{"vocab_size": 2048, "norm_place": "pre", "norm_eps": 1e-06, "rope_fraction": 0.5, "qk_norm": true, "tie_word_embeddings": false, "init_std_up": 0.0491, "init_std_down": 0.0, "max_seq_len": 768, "dataset": "wikipedia_en"}
Each number is 128 + 24 x the weight over its row's rms, rounded and kept within 0 to 255. Layers, rows and columns count from 0. The size above them is the row's rms in percent of the matrix's.

# layer 3 attention query, 128x128, rms 0.186, rows 50-63, columns 0-127
size [ 90  93  91  92 111  95  98  94  85 101  92  87 104 102]
[[127 108 155 112 107 135 124  92 144 163 112 116  86 109 137  98 134 114 132  90 105 146 122 128 160 107 152 134 164 132 135 119 121 140 110  80 169 132 139  74 143 102 119 112 102  99 150 169 122 129 143 166 119 124  96 141 153  85 120 162  88 148 149 122 123 125 106 135 144 116 106  77 156 159 140  81 171 118 106 141 127 115  95  91 110 140 119 135 120 135 118  81 163 108 102 154 142 117 132 130 154 157 131 146 149 118 146 123 114 129 145 145  76 157 147  78 142 116 124  66 136  97 163 140 134 103  98 124]
 [146 117 116  86 145 109 147 151 147  86 171 110 113 166 165 118 134 125 109 160 202 133 136 134 146 150 127 113  85 109 117 136 131 151 121 145 131 143  93 173 110 160  90 150 153 115 145 105 122 112 109 105 162 126 123 104  90 160 132 124 138 105  88 123 110 119 138 105 121  97 144 137  97 142 158 139 106 170 155 117 105 141  96 133 133 128 140 132 131 120 153 103 117 110 153 128 105 127 129  66 106  89 156 181  87 128 125 179 113 144 147 132 140 126  99 131 127 168 178 137 133 153 112 115 144 156 151 118]
 [120  71 144 151 106 136 131 119 112 140  66 125 132 118 119 105 151 120 138 100 108 122  87 139 147  87 129 101 132 166 168 134 136 160 113  96 125 121 158 122 159 116 151 118 109 149  99 125 133 139 175 152 147 160 142 148 200 119 126 155 103 114 135 122 105 152 129 129 145 148 138  63  77 129 111 107 161 106 113 126 160 131 137 122 161 179 136 163 144 123 165 141 137 161 117  77 134 117  96 167 143 159 116 136 148 127 142 153 132 127 124 105 104 147 109 128 140 155 100 124 122  72 150 139 143 128 131 117]
 [140 118  90 140 122 153  96 136 167 123 186 106  99 117 147 100 144 138 138 101 154 167 123 169 143 151 107 127  82  90 120  86 112 119 110  87 123 136 148 123 124  87 114 101 100 108 138 106 101  99 113 119 132 132 100 105  93 117 105 132 135 116 134 142 115 136 120  95 143 107 104 131 144  96 162 148 137  82 136 178 115 145 116 148 143 130 128 109 148 142 139  74 144 162 101 124 120 135 152 118 133 160 181 156  94 163 136 128 107 149 123 145 108 122 124 114 115 148 148  77 118  77 150 147 154 139  97 174]
 [153 118 140  78 134 119 151 134 163 115 108  94  76 106 155 123 116  98  96 168 146 155 137 122 146 133 153 108  89 150 132 157 160 138 188 149 164 143 105 140 143 173 117 176 120 105 120 166 111 125 106 126 132 152 117 110 129 160 124 156 109 122 134 147 142 132 142 136 150 141 120 149 106 159 119 137 124 145  64 117 125 150 137 101 132 130 106 116 105  88 134 123 106 146 157 130 115 122 104 123  79  63 129 150 132  90  90 181 111 133 109 116 137 138 130 104 155  99 144 154 122 127  92 135 171 109 127 112]
 [168 141 122 126 134 171 125 147 131 115 138 134 158 148 136 120 109 157 141 203 123 140 147 111 133 170 119 127 118  88 101 125 121 125 123 111 149 121 110 146 140 153 119 112  91 120 142 143 110 106 159 122 201 104 126 113  75  98 143 126 109 143 135 126 133 113 123 141 146 123  75 156 195 104 126 134  85 153 119 131 130 111  94 152 123 173 108 106 153 127 138 101 109 139 121 136 109 126 159  97 181 129 137 140 124 140 136 142 157 134 144 145 124 116  97 141 116 141 151  68 113 144 146 118 140 156 122 197]
 [151 158 165 134 123 130 144 142 109 137 155 123 145 124 104 158 114 149 131 198 123 119 136 129 123 159  98 163 123  78  91 162 114 124 188 135  92  98 127  88 113 139 156 117 152 116 118 161 132 106 103 123 142  88 103 130  95 122 150 135 127 158  97 177 166  97 124 153 100 126  90 160 170 118  89 152  76 142 155 132 118 116 130 181 114 102 128  84  94 140 128 153  99 116 126 142 136 106 124 116 153 116 142  95 129 130 104 114 100 123 143 145 131 147 163 146 139  98 145 135 123 160 102 116 128 126 133 146]
 [110 107 159 108 146 116 113 113 126 150  96 130 113  74 106 131 143  99 124  74 149 135 123 131 145  89 132 125 156 138 136 118 132 102 144 119 125 109 164  99 127  97 178 111 100 128 120 123 111 134 137 124  86 138 118 154 159 108 148 143  93 131 138 107 144 131 130 148 132 113 160  89 118 151 143  67 179  95 135 155 124 153 139  66 119 111 106 127 117 160 135 100 159 106 119 108 164 186  85 164 126 152  88 110 136 108 162 139 105  97 119 124 113 153 174 102 156  95 114 120 117 118 117 141 134  93 123 123]
 [ 91  73 144 121  79  70 123 116 113 139  92 117 114 122  98 117 142 134  93 101 115 146  94 136 121  76 153 134 131 166 163 120 119 119 121 118 127  84 132 132 134 124  77 102 131 134 145 121 143 143 116 161 108 154 142 145 196 138 122 142 149 114 144 154 128 162  94 134 157 125 144 123 148 147 108 114 195 120 100 139 113 112 145  83 140 142 125 126 144 131  96 164 142 107 127 175 116  89 107 119 106 137 163 121 120  96 140 124 142 153 153 122 140 148 118 126 132 151 133 105 168  95 140 114 141 115 145  72]
 [138 146 101 103 159 108 102 113 139 118 170 115 105 159 156 122 131  80 100  88 154 142 129 177 129 144 127 135  98 116 114 129 114 113 110 121 151 118 188 124 110 105 126 104 134 149 160 107 102  99 122 117 144 135 107 108 132 130 144 132 116 143 128 113 119 106 129  94 119  85 145 155 105 117 227 101 134 115 115 133  80 170 122 111 149 123 123 102 129 135 164  72 185 134 129 123 165 136 131 105 110 117 148 171 116 136 133 148  77 129 147 121 107 120 110 104 146 155 147 101 139 112 159 118 143 126 128 147]
 [142 127 156 127 161 115 157 113 102 127  90 168 137 100 110 134  95 129 140 144 130  98 191 129 144 133 127 125 148 158 125 146 192  99 165 191 117 113 100 147 107 148 159 101 128 125 102 158 144 148 166 116 146 136 156 140 142 135 159 111 133 130 110 131 160 109 151 170 116 127 170 156 114 180 107 131 101 141 114 109 127 122 159 144 139 130  97 144 109 135 123 170 113 144 164 126 143 158 102 118 137 102 109 106 122 101 148 105 139  94 110 119 145 141 124 160 131 149 124 182  93 170 108 119 100 137 172 135]
 [ 98  81 120 117  98 123 112 119 126 167 109  97 128 116 120  98 129 121 115  76  90 133  80 120 141  72 159 114 138 147 167 101 104 149  98 101 141 152 129 133 145 109 107 152  83 117 127  91 120 135 119 152  79 151 132 138 151 118 125 135 116 107 146 100 127 179 119 108 156 141 110  75 123 132 130 119 200  90 111 131 146 132 152  69 132 150 136 176 129 132 110 113 146 132 105 138 104 151  97 157 122 147 119 132 136 131 132 149 157 142 113 106 129 114 139 106 133 129 112 119 115  79 140 154 135 118  82  96]
 [ 84  88 144 184 118 100 113  98 122 107 142 135 116 149 111  95 139 128 110  81 129 123 147 156 142  93 136 138 102 172 132 111 116 118 120 146 121 150 196 110 133 107 118  79 131 142 118 127 155 137 177 134 137 145 158 135 163 101 149 116 110 131 128 138 129 103 126 127 134 130 176 132 124 152 134 116 145  89 126 136 120 141 172 137 157 152 124 156 161 150 125 117 146 155 132  93 127  98 150 120 150 147 165 167 103 143 131 131 132 131 124  92 145 122 115 119 124 220 138  88 127  82 169 128 138 153 124 119]
 [105 159 103 133 103 101 103 162 108  83 159 158 161 186 109 123 108 142 121 132 140 125 121 143  93 141 126 139  91 153 139 117 124 137 141 172  87 139 135 132 115 133 115 145 164 132 143 128 110 125 103 116 132 111 149 115 129 154 147  74 147 120  96 121 118 116 121 135 125 162 145 180 143 116 128 176 127 122 132  95 136 144 122 133 140 140 157 108 137 143 135 173  88 114 149 123 141  91 140  86 101 128 169 126 100 123  97 107 121 138 135 128 185  90  90 161 135 156 151 164 181 115 101  93 114 138 129  76]]
# layer 3 attention key, 128x128, rms 0.186, rows 50-63, columns 0-127
size [ 90  93  95 130  89  94  93 103  99 110 112  88  96  99]
[[187 108 117 138 160 137 113 108 124 128 130 109 165 100 148 129 134 116 146 120 120 158 122 145 107 105 127 140 111 101 113 163 104 134 102 105 119  85 114 140 110 168 185 134 128 133  94 165 164 129 103 176 148 168 141 124 119 140  88 150 149 129 129 125 142 144 124 126 142 102 149 118 112 159 148 109 133 134  79 148 143 118 133 120 107 179 100 110 150  96 133 134 177 106 132 117 143  79 170 130 162 122  97  95 146 111  88 169 116  94 154 145  99 136  91 163 114 150 100 114 116 106 145 136  97 125 158 152]
 [126 133 112 127 102 126 125 116 136 116 158 104 113 100 138  83 150 146 130 154 106 109 104 134 171 134 132 120 127 138 130 127 109 121 139 130  88 134 127 129 142  94 112 150 133 142 144  93 127 154 128 108 188 123 119  88 105  80 126 163 143 157 131 134 135 137 133  89 130 127 140 134 109 133 117 154 122  79 164 139 154 114 118 107 128 104 142 225  70 156 117 134 131 123 141  89 169 117 113 150 179 136 168 143 101 171 141 131 134 142  94 124 133  94 163 109 141  99 149 189 115 134 124 134 140 140 103 132]
 [149 113  47  97 104 129 152 110 111 148 113 111 134 129 143  90 112 139 123 159 166  76 108  96 121 122 140 166 144 125 139 135 127 164 129 126 124 166 118 127 116 149 143 120 123  99 158 143 129 106 137 114 107 135 127 122  96 149 126 144 119 109 122  97  97 118 125 106 136 156 111 142  97 153 151 117 115 154 127 105 155 128 172 162  67 138 120 130 152 112 126 105 153 155 150 105 114  53 123 123 119  94  96 105 189 124  88 127 131  76 144 148 116 136 128 126 122 166  89 152 149 130 126 144 107  99 145 155]
 [174 114 136 126 129 130 131  69 142 129 110 130 128  78 168 138 132 136 145 163 110 151  92 124 184  86 141 124 118  99 129 122  77  94 107 150 132 132 104 122 113 115 156 125 156 168 104 165 153 131 153 136 108 147 114 120 101 113 118 175 131 150 158 142 154 119 109 145 136  82 158 120 139 161 119  97 115 137 108 136 150 110 132 145  91 136 121 145 112 127 106 125 168  65 145  99 149 107 178 134 145 115 133 167 126 171 140 126 147 128 113  98 120 147 134 117 133 133  90 118 103 105 151 173 112  95 113 162]
 [154 106  89 126 125 114 141 122 139 139 157 117 102 101 192  88 124 151 154 100 131 109 130 117 130 136 123  97 124  94 137 128 145 157 120 120  93 127 136 106 151 151 167 198 134 118 157  87 150 132 142 107 143 139 163 128 103  99 144 151 130  92 134 120  95 163 153  96 171 138 160  98 122 147 154 119 128  95 125 131 140 108 125 103 170 150 137 209 145 128 102 147  99 132 107 156 125 156 142 143 167 150 104 124 107 166 107 157 109 109 121 103 133 115 123 154 109 137 137 159 132 139 163 132 164 154 129 139]
 [ 91 109 138 127 172 105 106  74 111 141 112 106 149 136 113 177 124 140 153 113 126 133  96 172 178 107 121 118 143 149 134 120 127  90 148 152 120  93 147  92 141 130 127 129 172 139 117 105 106 160 125 151 118 105 126 126 170 128 101 164 140 100 120 169 131 141  86 137 156 126 165 113 128 131 164  92 164 122 138 141 108 114 103 108 122 109 116 103  95 161 150 154 157  65 124  94 101 131 133 122 155 179 116 128 128  97 179 113 147 112 116 134 136 127 117  93 125 105 150 131  80 135  98 128 110 113 149 126]
 [ 83 143 143 158 137 118 110 137 110 151 121 154 139 196  79 173 143  97 133 101 103 135 130 128 142 115 146  99 144 140 142 120 134 117 178 171 136  98 140 165 150 139  80 127 104 123 162 121  93 163 156 129 107 114 126 145 166 127  66  91 153 129 153 127 113 130 132 121 108 107 116 137 143 100 143 126 138 115 116 142 105 165 124 100 173 146 124  97 120 145 144 132  94 135 117 131 104 160 117 129 106 158 158 160 118 148 152  91 188 149 126 117 131  90  70 119 110 130 155 130 143 144 144 129 126 126 151 115]
 [147 118 142 132 124 122 101 135 112 148 131 163 119 125 167 125 102  89 125 116 119 122 132 108  81 134 109 140  98 152 149 153 161 167 142 119 136 124  76 151 113 162 144 150 104 101 138 160 149 111 130 131 114 136 138 151  81 162 115 110 120 123 124 122  88  98 123 116 129 143 122 130  86 110  72 157 122 156  57 122 137 134 113 152 119 174 114 121 165 115 107  86 129 161 106  94  88 112 130  98 101 107 149 132 153 135  85 164 121 119 188 148 157 121  98 155 119 118  82 100 143 107 143 129 106 136 136 120]
 [175 142  93 108 176 133 126 114 147 104 170 128  99 100 178 116 108  99 141 120 126 164 129 139 136  94 107 154 120  78 100 100 106 129 111  96 123 140 143 114 158 122 188 160 114 143  95 127 136 120 147 157 117 127 130 148 105 157 111 131 113 143 158  87 143 133 125 128  91 146 135 102 115 173 160 128 112 145 113  96 144 137 131 141 107 150  98 155 143 102 147 107 138 141 169 131 158 104 134 145 127 126 134  64 136 150 102 154 109  81 134 129  65 141 129 146 111 158 113 143 122 119 137 139  85 115 166 139]
 [175 129 175 123  88 126 128 130 116 124 123 117  90  88 167  95 120 106 121 174  88 135 130 102 131 112 104 132 129 148 170 152  94 122 146 145 119 154  58 135  99 156 136 112 121 119 110 143 166 124  95 131 130 174  87  95 110 119 137 154 121 115 165 132 131 115 109 139 117 113 142 131 158 133  79 125 119  78 127 156 168 107 133 159 149 126 139 143 108 121  98 108 142 110 129 120 159 128 151 127 158 109 153 191 134 132 146 126 144 161 138 171 143 105 143 142 135 112  96  86 133 135 112 171 136 133 102 111]
 [ 66 135 142 110 107 130 116 162  98 137 115 141 106 183 105 131  96 114 120 137 119  91 140 143  74 170 136 102 154 179 156 150 188 146 148 141 139 126 154 153 139 149 105 130 121 112 162 102 119 130 127 109 156  90 140 133 135 146 157 105 115 101 116 112  73 125 144 116 113 149 109 131 131  94 109 148 136 136 139 109  88 141 104 124 162 119 136  98 150 158 134 132  90 168 105 145 107 139  96 111 111 132 133 140 100  95 116 118 127 140 154 163 178 114 139 132 154 109 150 144 162 161 119  86 140 144 148  96]
 [155 124 100 110 165 127 130 119 158 114 145 113 136  73 187  90 136 143 146 128 154 119 138 125 125 124 137 149  86  68  92 110  93 155  69  86 116 114 129 113 109  99 177 134 147 141 111 152 163  99 117 156 132 143 146 156  80 124 115 146 129 132 106 125 143 144 126 137 151 115 138 119 111 167 156 135 121 150  98 124 139 114 155 131  84 131 112 139 146  93 134 134 143 118 156  94 160  91 163 132 138 103  95  96 129 157 108 182 101 121 147 109 125 165 141 143  96 154 124 123 116  85 142 123 120 126 137 157]
 [138 118 100 112 128 138 161 137 130 120  94 101  87 121 161  95 120 101 125 172 129 125  75 103 102 144 124 145 157 140 157 145 162 141 146 123 140 165 131 111  93 131 154  92 159 128 120 148 160 105 148 129 139 121  95 106 104 125 167 127 123  89 121 107 140  81 112 138 104 111 127 131 138 140 113 102  95 139 172  67 119 161 143 171  92 128 130 104 150  88 134  99 149 118 174 128 177  93 138 149 137  63 122 146 130 134 129 109 139 136 154 146 148  96 136 156 147 118 112 146 145 143 121 110 107 105 170 143]
 [100 112 130 140 130 125 172 155 178  80 148 123 107 116 118 131 136 147 145 143 106 146 120 104 125 114 138 145 160 122 140  91 140 107 103 145 149 180 149  81 139  69  95 145 123 138 138 107 116 132 140 154 145  86 107 138 139 116 151 107 134 172 149 112 152 132 117 115 125 148 133 163 159 136 122 133 102  80 197  87 108 140 149 148 158  92 129 126 118 132 120 153  93  92 168 152 171 145 102 140 122 123 133 140 118 151 163 104 168 151 109 131 107 117 155 111 128  88 161 130 143 123 123 124 157 138  83 122]]
# layer 3 attention value, 128x128, rms 0.178, rows 0-12, columns 0-127
size [ 95  96  91  85  95  99  97 100  94  95 138  92  94]
[[ 95 143 150 127 125 138 120 179 142 132 114 126 108  69 115 105 133 139 110 123 167 166 133  88 123 141 144 164  96 136 131 142 147 156 161  68 116 178 139 138 131 121 106  92 119 135 162 122 129 123 129 118  96 193 127 132 141 136 176 163 120  98 102 175 131 146 128 153 158 114 128 126 118 133 100 109 143 105  92 121 123  94 141 149 146 128 126  79 123 115 113 125 126 111 109 127 151 104 161 131 116  74  70 101 156 171 163  95 118 109  95 106 149 121 122 112 146 146 156 124 123 129 121 129 135 138 116 163]
 [104 110 181 148 156 125 133 105 117 144 110 155 126 137 123 125 139 135 116 148 137  86 155 127 149 124 140 138 113 159 147 103 133 134 165 112 139  98 149 139 120  85 115  83  94 157 104 140 131 125 134 106 170 147 134 159 121 132 108 113 129 128 119 145 127  60 119 132 107 148  91 125 116 148 150 150  84  78 111  78 127 122 128 125 120 158  84 119 114 135 166 112 119 131 129 134 100 137  97 124 103 114 123 172 170 109 107 116 197 124 144 205 169 137 139 151 104 128 133 118 139  81 110 111 125 149 129 123]
 [138 145  76 179 150 132 132  75 118 120 131  94  77 121 125 118 131 119 144 104 112 139 113 113 153 150 140 135 117 122 152  93  73  85 120 145 132 135 106 155 151  81 100 138 122 147 119 110  92 149  86  87 122 124 152 101  99 124 131 147 176 129 181 104 137 137 131 112 107 113 159 108 117 125 157 144 157  64 138 127 166 110 113 164 130 158 118 182 120 139 151 157 114 127 107 135 109 135 101 127 132 169 120 135 110 105 104 126 114 128 112 107 107 114 111 111 146 106 121 148 150 179 123 166 100 119 140 122]
 [121 134 126 152 148  98 131  98 145 147 128 135  92 107 160 100 143 122 116  75 119  90 186 121 128 115 122 116 114 101 116  89 114 125 151 141 171 101 145 149 110 123 165 105 147 164 155 170 174 117 162 123 129  74 147 122 124  91 149  90 152 118 134 124 151 101 122 160 102 146 133 175 161 116 140 118 109 120 121 116 129 138 150 124 118 101 141 150 146 146 129  90 110 121 140 127 105 130 116 131  98  80  89 102 121 162 118  98 169 106 121 166  79 121 126 126 116 126 111  81 173 162 124 162 134 132 125 147]
 [134 120 120 140  92 132 147  87 100 142 105 117 132 148 103 155 124 115 143 199 111 141  79 119 127 121 134 119 153 149 173  96 124 107 136 107 101 146 126 149 172 119  75 144 129 136  72 117  45 139 128 149 127 122 131 121 128 121  84 123 131 131 178 128 124 179 136 111 130 143 142  91 116 157 127 129  84 139 131 138 110 140 103 116 159 149 104 114 124 100 114 121 129 168 138 135 122 151 113 111 154 164 135 136 104  97 137 152 125 139 152 172 139 116 152  98 161 110 100 167 142  90 157 104 141 139 125 134]
 [113 148 163 118 132 126 143 120 110 103 161 127 120 128 118 158 131 116 140 153 145 117 113 126 132 167 117 147 127 118 133 145 162 113 110 110  99 163  86 117 132 124  87 132  81 125  98  74 105 136 128 104 104 165 106  96 115 148 113 169 136 143  90 125 131 126 125  99 159 150 123  77 161  73 133 151 164 128 123 137 119 115 100 144 130 173 117  95 134 114 177 159 145 117 126 141 155 111 144 115 116 151 137 102 134 134 146 134  81 125 136 136 131 155 135 142  94  84 138 169 151  82  69  73 119 131 125  93]
 [ 96 111 108 147 120 119 109 124 124 143 104 114 128 123 112 128 144 149 117 129 126 180 112 117 126 130 163 120 138 185 157 186 128 125 116 147 123 142 166  84 166  91 101 109 170 127 152 111 113 153 126 159 142 136 117  95 193 146 149 144 116 135 149 148 152 173 132 139 147 106 156 104 138 106 110  85 162 102 134 129 121 158 115 102 137  99 133 104 109 120 139 152 118 124 104 120 163 134 161 124 144 178 130 168  91  97 174 139 138 138  88  97 105 123 155 109 152  96 135 146  79 132 129 112 117 116 102 102]
 [145 141 158 148 142 120 145  81 121 122 132 103 109 142 125 125 133 114 130 122 102 115 118 123 122 114 130 104 151 115 134  54 145 129  90 133 130 148 123 145 122 107  86 141 102  99 125 136  75 142 135 126  89 130 133 144 146 114  82  82 140 125 130 111 120 126 138 114 136 146 118 122 149 119 163 136 100 122 118 139  89 128 150 137 151 151 115 129 159  93 156  96 125 166 128 154 124 145  68 120  71 142 125 113  87 152 182 132 171 135 135 180 129 152  90 110  73 151 112 134 152  95 179 128 147 122 120 168]
 [160 147 132 127 100 133 142 107 150 103 153 130 133 131 159 117  94 125 109  76  90 113 146 149 106 128 113 130 123  97  90  94 130 134 154 134 152 120 145 115 108 107 150 170 126  81 160 106 143 106 157 138  98 134 152 137 150 151 119 143 127 142 109  54  95 181 118 124 128 121 102 161 134 158 145 156 122 175 115 104 134 108 138 160 122 133 107 125  82 118 130 113 124 110 119 145 117  95  98 120 132  87 127 116 156 161 115 149 123 114 135 169 162 132  93 106 106 179 150 135 161 144 154 147 110  74 141 158]
 [148  88 152 167 134 122 117  84 115 127 115 102 125 161 100 138 125 119 115 139 117  95 145 141 152 102 147 119 146 140 140 121 140 106 116 132 131  87 117 118 111 116 117 104  90 153 113 102 124 132 137 147 117 124 139 125 187 103 111  95 123 144  93 118 135  92 120 147 117 115 109 161 137 113 158 108 141 151 120 107 119 142  98  85 129 159 106 110 114 174 189 119 114 129 117 126 139 197 119 144  93 140 139 195 135  92 143 160 201 123 136 169 105 119 110  99 113  74 124 159 136 133 111 132 108 140 118 141]
 [112  93 109 135  96 157 145 164 109 135  95 125 175 119  89 128 146 129 100 118 134 114 144 136 129 111 149 119 155 129 134 123 141 159 118 111  95 139 119 140 137 165 117 149 101  79 178  57 133  95 122  85 124 180 151 116 175 122 129 146 120 103  82  98 127 153 114 113  94 123  87 127 100 122 133 109 102 170 117 110  93 115 115 136 132 107 140 162  88 131 121 122 106 121  91 129 118 149 135 149 114 134 101 148 131 136 131 131 142 108 141 179 178 115  90 100 157 160 150 147 143 162 143  94 137 129 138 121]
 [140  97 179 125 181 140 132 165 132 115 168 135 137 123 138 149 100 130 114 136 141 163 194 113 117 132 108 142 127 118  94 165 108 137 137 153 100 134 127 105 118 135 176 125 122 131 186 162 190 106 124 120 132 131 137 120 159 166 131 116 141 130  75 149 164 105 106 136 118 127  92 152 141 126 101 132 120 120 140 100 133 130 152 182 124 104 151 100 116 125 127 111 159 107 156 111 188 135 152 138 116  96 155 156 119 149 111 136  86 124 107 117 153 117 130 126 111 139 162 136 103  99 107 100 115 127 181 120]
 [125 168 130  98 104 149 128 120 150 139 108 110 117 154 133 160 110 116 130 157  93 132  87 146 135 138 114 106 196 158 126 145 183  72 100 127  86 120 138 101 114 156 123 171 140 135 103  96  89 157 136 167 100 120 104 130 117  98  90 160 108 147 173 117 123 125 134 120 139 102 107 109 104 126 154 149 139 166 133 161 126 182 101  82 129 130  85 137 105 123 123 143 108 167 138 134 116 170 122 103 110 152 126 132 134 102 137 175  95 129 127 143 133 118 133 108 123 120 134 159 115 180 145 138 128 121 129 119]]
# layer 3 attention output (transposed), 128x128, rms 0.212, rows 0-12, columns 0-127
size [ 97 103  93  92  98  94 100 119  92 103  70  97  94]
[[109 116 113 130 122 125 123 170 110 130 121 125 132 145 107 116 133 111 117 124 186 126 132 107 118 158 175 161  68  78 153 149 115 116 116 158 119 128  86 125 158 123 102 120 158 129 140 154 149  89  84 123 113 125 147 122 126 107 153 136 112 134 134 102 126 138 135  89  89 123 156 168 177 124 152 140 117 136  78 146 103 103 129 167 148 108 128 128 156 145 105 133 152  91 126  71 168  96 140 153 136 141 133 120 100 186  95 106 125 129 137 152 133 108 135 166 133 178 100 136 128 156  95 141 134 137 156 151]
 [123 149 176 104 114 149 131 103 132 115 120 136 124 131 122  93 105 141 140 109 138 115 127 129 161 135 145 108  94 142 108  88 128 144 124 127 155 119 138  98 159 101 134 115 118 141 118 148 133 115 129 152 133 119 119 129 132 101 157 142 125 181 126 141 101 112  94  85  95 124 114 177 115 124 179 132 146 149 128 127 100 151  77  84 145 105 114 115 107 158 160 129 174 177  84 128 149 131 104 114 124 130  87 101 152  82 124  79 179 109 151 142  97  85 132  92 153 145 127 136 148 158 114  95 100  91  99 117]
 [114 125 140 120 102 163 111 124 137 128 143 135 181 135 130 121 111 134  87 108 120  96 130  76 127 134  66 151 160 124  85  76 108 146 121 155 145 166 160 149  94 104  86 170 135 136 161 114 156 109 136 147 119 124 108 145 107 170 139 116 165 120 157 128 101  96 165 149 132 175 125 104 159 127 123 103 147 123 131 150 133 158 138  95 136 117 114 149 120 101  92 111 132 154 168 145 121 128  95 103  87  88 144 116 113 109  88 157 125 128 124 126 154  86 156 128 144 122  84  95 127 122 147 140 132 110 108 116]
 [136 123 139 161 145 109 111 103 139 111 134 123 105  92 158  92 118 119  78 127 108 161 133 116 159 120 153 137 122 102 134 155 100 160 140 139 118 135 112 134 159 134 146 134 114 175 186 133 146 162 113 115 162 133 149 155  95 100 190 120 138 151 108 122  90 101 153 116 119 120 123 128 164 157 177 127 125 125 127 151  69 124 119 143 157 149  83 109 112 114 182 111 154 120 120 119 113 139 123 146 106 138 135 109 134 112 109 111 152  94 139 168  87 124 122 132 138 135  86 109 166 109 135 109  98  82  88 158]
 [102 146 170 126 108 139 139 132 124 133 120 141 132 156 103 121  87 163 146  84  89  86 113 118  92 101  98 136 133 164 115  81 141 117 126 148 128 165 140 130 127 117  83 168 159 112  70  97 155 139 151 150  98 122 118 122 155 155 102 107 135 122 145 120 137  97 124 127 158 140 134  97 105 108 121 143 134 148 163 135 168 158 138 106 119 111 137 134 173 114 103 151 126 180 162 160 135 126 148  80 123 133 115 131 188 113 109 167 140 132 142  95 164 117 102 119 121 121 139 144 144 103 110 138 140  92 132  78]
 [135 118 131 103 127 165 139  88 159 123 136 137 139 148 103 147 134 132 148 124 119  98  91 127 154 137 113 123 112 152 107  98 166  98 129 125 161 124 162 177  98  90  52  99 117 117  98 175 122  96 133 150  86 128 124  94 137 128  82 161 104 107 151 106 148 153 125 140 106 142 135 121 135  97 120 117 114 143 133  98 135  86 139  97 152 138 134 137 152 157  92 120 122 136 124 115 175  92 124 120 120 107 128 143 125 150 167 123 137 165 137 114 186 131 145 134 108 130 116 112  66 127 103 179 111 137 157 138]
 [131 137  93 122  91 138 115 164 133 133 128 115 149 134 101 147 119 140 132 125 144 104 116 118  91 109  84 172 154 152  98 130 149 149 115 179 142 133 109 129  81 118 130 135 149 127 111 101 132  76 136 150 137 126 157 181 158 118 115 120 102 109 111 102 126 125 164 143 163 115 186 144  72 116 109 156 178 104 134 141 163 173 128 149 110 104 132 157 189 141 114 150 113 122 125 109 144 120 149 116 134 133 127 127 125 136 100 132 112 122 141  93 159  97 171 110 132 161 115 138 143  99 108 161 101 120 176  96]
 [116 133 158 122 157 157 108 108 123 133 102 135 101 138 139  78  89 149 109 101  79 129  80 130  99 111 132 124 139 123 114 111 127 141 165 138 105 131 129 109 141 130  96 156 171 114  99 136 127 161 136 119 153 155 107 124 123 140 148 125 144 167 144 120  87 138 139 107 138 163 122  90 156 121 169 118 131 154 137 134 109 107 133 100 136 105 119 119 141 124 127  88 124 149 152 120 113  88 141 124 138 137  78  85 177 113 128 157 172 121 188 127 140 159  82 105 106  94 103  82 169 105 135 153 117 104  84 131]
 [107 121 134  99 145 117 104 123 103 147 125 139 126 162 156 102 144 103 134 111 115 114 124 147 166 139 140 122 131 105 134 143 124  84 141 134  89 100  86 144 142 146 147 100 120 116 146  92  82 155 101  87 134 141 124  98 109 138 198 141 140 138 126 141 106 143 102 142  94 142  93  99 129 163 112 124  99 146 166 149  87 107 146 150 132 131 102 105  93 104 138  91 114 108 116 116  77 130 109 143 102 132 115 165  95 144 146 142 117  72 139 171  96 164 112 110 138 112 109  88 134 134 162 114 173 105 114 159]
 [113 123 162 142 106 128 132 125 123 137 112 107 103 152 127  95  94 134 101  94 111 116 109 117 147  94 102 132 171 161  64 128 149 157 121 131 153 129 153 132 124 115 161 111 137 166 120 141 117 131 171 162 151 126 131 203 121 100 151 121  90 127 123 114  93 100 126 116 149 116 133 160  91 156 146 123 159 136 157 133 126 164  80 107 149  99 116 132 153 146 154 110 138 136 109 126 152 153 149 135 125 140  91 107 152  73 153 112 141  96 170 116 111  96 122  98 144 126  94 112 159 131 123 141  65 142 110 121]
 [ 76 137 175 110  96 185 164 218  82 140 119 121 173 173 129 123 154 132 113 122 132 128 157 108 145 154 135 100 163 138 140 139 174 121 116 119 102 100 130 142 123 145 120 119 136 118  99 128  89  86 138 145 129 125 123 128 140 124 147 120 112 118 138 135 109 130  17 115 129 147  88 166 108 128  95 125  98 145 140 133 126 116 105 133 121 121 153 110 140 152 127 134 118 132 115 149 129 129 123 146 127 128 118 111 101 136 134 128 114 125 134 163 143 128 107 137 158 116 133 144 114 157 117 127 179 163 133 131]
 [162 115 105 156 143 108 139 104 121 107 127 112 122 101 120 153 167 106 143 149 139 154 133 154 175 149 146 119 122 105 155 166 137  80 139  66 137  95 142 160 139 143 184  82 113 129 134 142  99  93 103 128 134 140 152 132 147 102 113 133 100  91 126 156 157 143 124 139 109  85 130 196 158 133 150 116 128 132 106 150  98 129 118 139 168 143  93 122 106 116 117 129 118  87 110 106 125 159 138 136 122 120  84 137  92 153 154 140 132 103 107 160  95 142 183 140 120 109 134 130  92 147 131 139 120 142 145 165]
 [114 142 132 119 106 132  93 130 101 162 124 136 120 157 145 142  99 152 147  91  91  96 106 147 126  69 113 122 135 159 121 118 138 128 105 126 117 122 102 145 123 130 123 123 149  98  82  97 122 147 157 124 138 128 109 132 124 164 106 123 123 161 104 101 138 134 114 111 175 153 120 103  75 120  83 168 135 128 204  66 171 141 151  99 126 107 154 156 132 111 144 159 150 120 120 139 141 133 135 139 148 158 139 126 133 106 131 162 101 134 152  98 135 136  65 151 114 143 148 119 131  88 126 158 138 155 141  84]]